{"n_layer": 14, "d_model": 128, "n_head": 4, "n_kv_head": 4, "head_dim": 32, "d_mlp": 320, "vocab_size": 2048, "activation": "swiglu", "norm": "rmsnorm", "norm_place": "pre", "norm_eps": 1e-05, "positions": "rope", "rope_base": 8230.0, "rope_fraction": 1.0, "qk_norm": false, "attn_scale": 0.177, "bias": "none", "tie_embeddings": false, "parallel_block": false, "init": "uniform", "init_std_qkv": 0.0186, "init_std_o": 0.0, "init_std_up": 0.0186, "init_std_down": 0.0, "optimizer": "adam_atan2", "lr": 0.00121, "beta1": 0.95, "beta2": 0.99, "weight_decay": 0.074, "lr_head": 0.00962, "grad_clip": 1.0, "warmup_steps": 554, "schedule": "wsd", "decay_fraction": 0.869, "decay_shape": "pow", "final_lr_fraction": 0.05, "batch_tokens": [8192, 16384, 24576], "seq_len": 1024, "doc_mask": true, "train_tokens": 182700000, "steps": 11885, "dataset": "wikipedia_en"}
Each number is 128 + 32 x the weight over its row's rms, rounded and kept within 0 to 255. Layers, rows and columns count from 0. Numbers have three digits each. The size before them is the row's rms in percent of the matrix's.

# layer 11 attention key, 128x128, rms 0.115, rows 95, columns 0-127
110:148173131099109112131127131179079111144108138135111111108152158164159099134127126101206125162132087124092158119139176137102128127124144168151107106145087116111079084130079135129091134134159160149081200078104140118151207136130150101152184102126168124121151198109086169079093174063142144106072104201152139150145158136127153079111106139065120166058170131072124151169106158120128093080162
# layer 11 attention value, 128x128, rms 0.119, rows 64-88, columns 0-127
113:090155136148129096169104169130092085107163084109162093169158099136121196068153145091167114109091133142152129151158126142129114149189157161179147117127165100200150138126100203147136111117061139128107173117124134162102110172077115099131083179120110109100145051110124069151098139120146145109188128093149138167135117117096207104139104079178181095151124108153147135109203170154140102117116
138:071090122131160089113124156090113155183107127088146095171166125094119136083109071124134149096135094168184118113147136052152091189164145125133185078106127156173140118167128155098140149094135128182080137113147123076200095180162116118104093100108141192181173129140131169072138132180124162103122126146146150138144073116102092091109143164156109181085107166093094140112151100166111070129108
112:132136139155122157118120099103131184110136073118152101095189131133123135124111148123078159124179133173172121125101122093192157153155171135097094143107134106192097042160156122154100146113148165115194169174118187154103133066161135072099194137140110106114097127137157143117073138129109080080192142121132149088162163141103148080199167159086185118151146134130086125168177090116155123124146
123:084144129112068147103184102120164105146091141124122119126155164102119141196131099098132133124134180153145133189115167156132149073075142086132148114147096096126097098127136140119104087078120187144135100072105173142173136063060169173149155110144132104106082166146106077115134071181139032177129149113116135136145127151181136157168152109087184135164139130160167073121148129149135087186132
107:088081116087208116156162120103132140139144111109207129124172107090118120111080095102117101124097123136124138110147134151141111155129174163133092088066107088150126113109104149103139122109138091153098219129102081124098113158166061042095112120135134086172184077110136168179103123112075157102200084128094138114168128178129164081154106179107137116122134097075126149116128095115145143084089
115:103135131107142186119142111133155127100170084119094102041175165169135140165090096183087114142126173124120129091127123076182103129151153119047158127106110126157123118173144124111114132151136150160207156141117084079061090069098078127132131083158111123157126127138194157122125120089162177145122115154143148058166073135102153109148161189081142121115147113119156183071160102124149085143141
096:118097147132167137124110156145238098127154087130109120042132144134133127130069097175107134129146108157166143130100175097153098122148173113119181124095098134126057122101138111096111110144165149191137162164115133111162064066157034129129139103167141132167121142121155197108112136092109080080148074078185137114090151108114139113128062142146114141116168176099142142136175095099109127127116
109:097154059125145147162142139140162135110095094155121100169118156102126198168126156117117169125193113105176123159123091112174152136133134098096175141135058145153127113160137113156181101080153157066164157161119134125056116090088139126191141063117099107146152103094086119098172102159176146138130172154101077123170104127087151131073080119155109107099110159076151166112170078150193103105126
128:086161140101164116173129125158104142142135160135198139178152171139131185139152105078125141166151179101154128184068145125122147111143123122147112125141145089078131150143123133088154140190143133088107070050118138144142129138096187161155135128107110096138120161145062185122144138190153126155086139145068168143175128139085127142096054104158125095092111067153184080109131136212157161152123
122:139188117117115146113147167100086127141057122112107117175175094127119127131168128108171157173121133152155123157118176104114137152166149091121166080177126105138109131171145134137133091058097167154131166101157185142105106106097133164134078163131180158161108123180120051091132076181131055141175168059138174130065132164166127148107174098115153143155098104158134116151186136173135072144117
134:171094125108054125171161082175161136121183168095138141141117151185129119184078134151053114116104163081131137171107076189135214126114109165129111113098150110093092157131111124097148182145103098083147125091054072149137123099090119116142166080160107090143065101102107179150141158080112133190118096135052114070142116142136139133136092146137152116122117128123095115082108128127109131142125
110:107135125112175196129130169141116119172131168130100139137099122059135053204167137139082121111083096161066120131105167157086152120098150110131134140158045156074169123102127107137133114083165109126090168089156161105137099096095202178175097127121198207184128166128123148155119093116109090173149146152105112109142124163104108102136155113154117128115114138136124103102064129122141062098134
100:139126112130120138112162087184161172081155168112188149161139139135119119132096139154109118129126140118137126175126113193120167102168053134125095130138172017067106155102159136119165170160112162112172099098072119194150113120121097078079136135147101092092093162118133177157134151122076137141147100106063150070113182164127070156167112155111204146129146094118146096126132145135167143155128
104:083149057192156134135144138146162122117085151157128093091163169078128162116165173148118133105125078180162115142126128126192112106105149077082142068153089138074154119126150144098077038068113157123166110140136165105178131129108084147130137071128135058169118121126154135106130158104106134167167130173131078109085146181123103109169112107120142154116121165084160136157186099165181129078124
127:177118093119170111165118159095137166062117220113123164133097181113131117105141171093073148166146107087073124111080109142103179106126102116107162130061127149095161109101172162084137161125173126141142108109091098095142150126097138149125112155175136139183127161110169134156157180081110144183073106090186113118077165110103081115151155136148143094076152160127144170111052105083149145107127
115:149135138164103127099153059178110105107151113175218130147131108137129120137153207148128114145149103136156122169148154135121175147088156140093123165188065120103167193123138133161091123122145129111135105117118149153143145160137096118035150154136141057134115174130155086171081170120117087116163132111147163130111183191067125139173156121099132152114176063066111120167088160137180139135124
093:091120093102102125102126149084154109129092122083055090152175128139126115141155094090128112129141193138149115145107107124167145100078093094132105122129129121151114120174139169061151092103114175173163102132146161128161140122088219201166182191078108143124093149115124082138138093132124098152147165180172058119135129097132129133169175131115147146186117154208136105115140096101143062161158
133:109152127116152177110052134156114117153146099189144114088118117104135094118144160118143130120057109146155128150128103136124133137166130161170103091138116131095184182050103122152141090090102049130126130114156143117132047123112144120151077097105133161139149087135137147176123145129138150146185094088096163187194134156135130118064092066127087082150121117127108076088161191200111126074111
109:094178146165148142103136078103169143150158061102136134124147156143141133108142100132159111084111140130122127105124103102201057188187165127062121179133173165098118164166091180066090124114107111175120103144125139068130133089186134143165119100111106137143156083068139079109084153170164196146147136165148099119193116104072161085096116123145098118137156160135082150106175124159135104141140
116:157168138108142106107170163084145195190137152025094160099167164143130139120094055104135144125147155100157128109142121104128140164192133111119127168103161099160067103144138167093140157154137134185085071123093151132166158112159156118133105133120116185115127175093131131120088112202082137202050104115090149125118122186168108125139160178115112134086132177162144150119169126112102122132130
134:093152122122171110106124152136104180106094182133097059148139106156125074143108126102129152125138095128089125134129205139103147075171140150164118082135120122070167095160070107133087091115135157101111131107121190150127101179167129128101145091083183180138132207155119180085124093163122087113166102113063134115098190128119124086167131109184124162073091121074161097168120177136151128098108
105:134089113106101175078173091112127155096154111090103132117169077112105090123059144071148122128132145121122151122166126179161118089095081143136039120116132109175100081119118134136171141126079195154160138127101063200103126080124117096093159125105078150043147164099092124174113104174135158151134124111128089090124113129166143146158205132099145126165122100142108142107133098060091112106089
109:143125119089182122070181138175194114160168114098166159188142118122132064156125113197113077118087113130099125084167094141077120173154083130160134186126117066047134157129113149121144133183188108127142167089130098132140069117148131123127115193128162158161182171109131141190133132117075157159147138171092088116146114155105105157111104189172140130127129121125130099116073124103163110132141
110:081112162134148135123123176122124100153160146124124187164089076094124119120126121111183124127084096145062133071201182135139057149106124143164125141157154143131109094100146134156075123171149138183078107145153109144169125131171129175141122179104155159051186129126100083085116143179139190092111101201125114141079124087133113173140150110118106144120121102174141078134154126054070104123122
145:151116132159105139135064167146136141174140157160132125120167104142133215115159126120156143157159162130161122156159074141114183128117116131146166144104177152108085083142160159147153099215127100094143092124077151179151129185083143078113122156107116094105107090188145171090123131150130192122144198132090094181120161063147103130173109125113161177162095142151085200147128131097121181117141
# layer 11 attention output (transposed), 128x128, rms 0.117, rows 64-88, columns 0-127
111:130081103109162114136181110113125109106162141149158195132040072136131118145141122149117140142105087149160092124183148124141146160159123120156156167164122085078102086144122133129126164121145124202124122074141178177163183156082153134093110108133154150110104082180183153104121138134167125143171106085102145176108104124042064115141106162159127159119094158076143097043137073107099118120149
134:128077158110173096116147146119215141117199136136112094112153134112131098146110094148140165119151132122121043118199162098128102082137099118151125083137111185147199139113091156144123156151097179084141110108124150166145160160105148142177084132093098146166055137119098167160120138102100155154192087067174146094091121141139172101183115112140086080120144156144126151094067136125127186094144
108:147107119140131116184168148139154102121104104119147122082087067115036109129171122133118136113138100073139150133160117121122148178145152127176135108136103137088090139111085181135081112149126195100085118084141076110100075122145199096068105116138074134114140170112121159113101112133099158104151096089073161125078080047124109084137121110151168129102140184144185178172153176114099089153101
117:134204153150085094096186153133139123153108116108140170131128108231135144166118155160091046128210095149122173113120119124117110134171156140158100121086114102069085136125150121132101149130109146099120160117201054109104135096151108137119167172213129107116158122082159115120097133197142130164111112170140140142136110149155066168140110101131126124124077149111186124111185170125136157151144
108:090139148106147125131152118080135116113133102126147115140082166094000101104160120129121196144117160128166072122137117136131131098143097120181152134160146164098169125143112112163128124152149181143105132108109158145130154112095204099106117113149112171115123082112133146168120073093089108104188164083139115105108142085055115097107084113128095123190142142129129162132066133171129109092118
113:160159159129096140088182164187150150118205088126102108057114101126085142148113149114133123143101140061144146136088118108103138217150109090167145085113130075133113138145146145143096127106161195084094131071144125111086068086119135146132088147167151122155161112174075118185136113108135173091125132153091132106091134118126188111156144173133142108154160152124139141157090194158143071051130
097:137133188132122143110165151104086153107123093126139098168102146097154123122104147155174177185167108126155118147133073128123117150132103082140145162129126101141140169057094134118091068129129235113129141116120160103109077129149147150099107097108116116141141111096089170134090117104093150111123123153075145097134190097159164055183091117182134092143170133075144166117053202158115165081081
114:199073116123109175161126160139135187105201083084084182121142076095127094113127133120120173133125130068143120133122129146182092114130113093134093096112114151130113130128092177132083153132073156106089118099140105088113119095113141125132185132177192111119121084128175142151150094114098116142141059154109131175133124178116123202181163131147147053096075125134132110093166202153083107106155
126:138162128109099070127163099125089144135129150133128212149140046155064139141098165120120121142184138122142092141157150143133107043100121132119077103112148085117128140151127150111127174112071075113104099134177141106158217117138128089148126108095148169160204128118210087151183153148128109139077157134172109155139134163096151140156147089108158102164128102133134158103215120112099148091127
119:165098069131169114131171171152148126091174115119166141129125137193189122141123149194066078147180127157112081106146113129151099088200160131136141119116115121088088133106145149134109144134103194151136185104190076131116133125135124154090139171113070127137138151118150123123113177191176153174136081070126162209095109168153088141121130152162119111119096156097178123098189094121108150173130
129:107204183146065109127097100129123104155082122116096126108131116138103079123156115073168118113085143162126143126085078148159140141106080141162062131147110119122099108136123136137086121149139072101101158108183121109164157065073110100154159090159140133136178107086169117122147101147128125080067211170085120108113160121118142148114128102118104170171182077174082152145139162159120091056070
105:138166132125120158100035211113098153155198112146120100162187218172220129134102134134071124124157137106093128130153110123111104096150150152100144058166124180123109161127152110156180130127123090154133112165140126095101114100138104085154109125186089138116129167097118079159140110111126069154086110175175115090138180176167109122118118085095119131121101162116079126131131143135107109129183
106:126173157144099145172156090150090137160085133145121147111085107173016116101174160123127096082166124138134087116066129113166155117157102151179104164112140104088110107130109118114082133145145104149135176159151100130131186111108156103126139139128133124120212153059208140137156120155116117089102148063121093138123139078086136132109129090135128181137180096139185196160138157138113129103058
104:178094174142105166107139191169084182103182117082147139139139140153163155135163160106102082079162144103147086163153089101179106141140135087169148082096146195108109067110098129152080154099120150157143141133116121085106121182142146145142200166152179127099152135085126121133088102091081128144149113140187157135134102142156111171168078118181155080111129151128193078095146195141108102134133
127:108106119165074174135076219119085182198135129107128132151182150129179130106137093093147110086138160083104070182081105121143155138121158159126135119104140134131145167134176129117062089135112113081168144172125160124168089130139073180139114048135138150163157139100108123157159103126133089150129156128153129136118104141142137162100121143082118128106247079116130154164133106157065131115119
114:172125092103143106159102095148074135175107091147199082137092108146044166138178200133056054058136179116089054120140119112142164101127151141115159167116134165129092098118110118147141092122164120186140145093111155120112144145164144125088152067161111106128153156079098178142125159138085097124108090137116113141121141084120084135140151129090190173142146146115136106110168156128146102193127
092:104158143172122130081124186148152112132131160087093126092138097178169133185095130132139061096152085100128199135133176120172126181132135137179104099120149071073054140131132115128172164124096120119176118137172080092094078133139091154133146212160107116125181096186170125135114128168136131162145124134147133142132060134115110181133107116090118141062111182156163125090154131072108163153149
131:166139109097146131088111062125046104101163172128120163113132185144163103130140101126105173158138142165147102097195086137126129098167099113033139081179194159126124111105149130126144135123139096183148111120110186150163174095144161075151107156113144153118104151106154125107096130079105093128121106138131148127145175117083133078115127130139115105165058146105112036085140123176076070095130
108:121104159139110128078156103143204103121201139130138159055128114099163107143118134102160127169083123089134139098206150101121138192086129109113085078167143123145159127128098152156181147132148136150104067109098155147105058123127185148164119131137140097164155126176124100139103165101127154130167076106162138089143112162110107099244132164108158103154143135140104032109105125130126090114130
112:082105128184135124125189123140222121168167134124104148099145136151133114113097092131147102138159095116151158104125139134094138094107131148158119102165088057076134162143096110122087152147127115049106141181187065145162121156141151163166076169121092132203149129119195119151120134188124174112172119072131121079115102116120172106145110126103115143185190089157123173192123134107131174133101
128:095120143149114157208132144142070169136100177140147146174169145112101152083135149142077119094150120137086096166140109115114084085164165161114174112110102126149146118121070126129137166139096083166096143142130081099113170148127160139134102205135026152138101183041094127135146117108100104160131123086150116120101152119159144102149128067180117096177078135162106182101165112071122168102135
113:073104125125131169147167103115187113192093136118089113100107153140003122137127119131153163118129093131108249083075119156077164165142106125180126157107150103086147088137139111130130122148133119133125143127128065133103135081127169147121120185164107108108128120097130131133156108187122145100151137116080112154119084096082099153045109108119088150135096132171157169124078134075119150132101
109:115196133158150173134082153118106142140161128164127103159117163150047084126124158128115094156127150095146087096077180097158122079136100142173108138156145101107119161149097098144191136147133124182134135158101124127118174131125124098153122135141142099124218139147184138158138140124115096109115119071137052065180157120071147111139145116074100225160170126130092148164062172131112114095098
110:065117104082162147102145130132184152121110107170112070154139187104136149112093140143127151157115056169130226140149180113084121138086162127172105155135152098131160115112124107109200118112117072176133105181055150173115152147165116146149095129118147118116051180157102083106110131140171148165138114114163097106158127179135131100090111133131092152147102108145139135106077099059161169178136
138:105144088132162082158128118081162167103106151148128139142116126079168163160145116052144082129125108152130132133112173158172123172091126112077121167162120074138086120114079170060077159105095099110116126187150120112183190164105113124138125121098137177086097125167139135115099116080134147114087125112082152179103026089082163134129115095128163127074173099164130076166147141074141108156142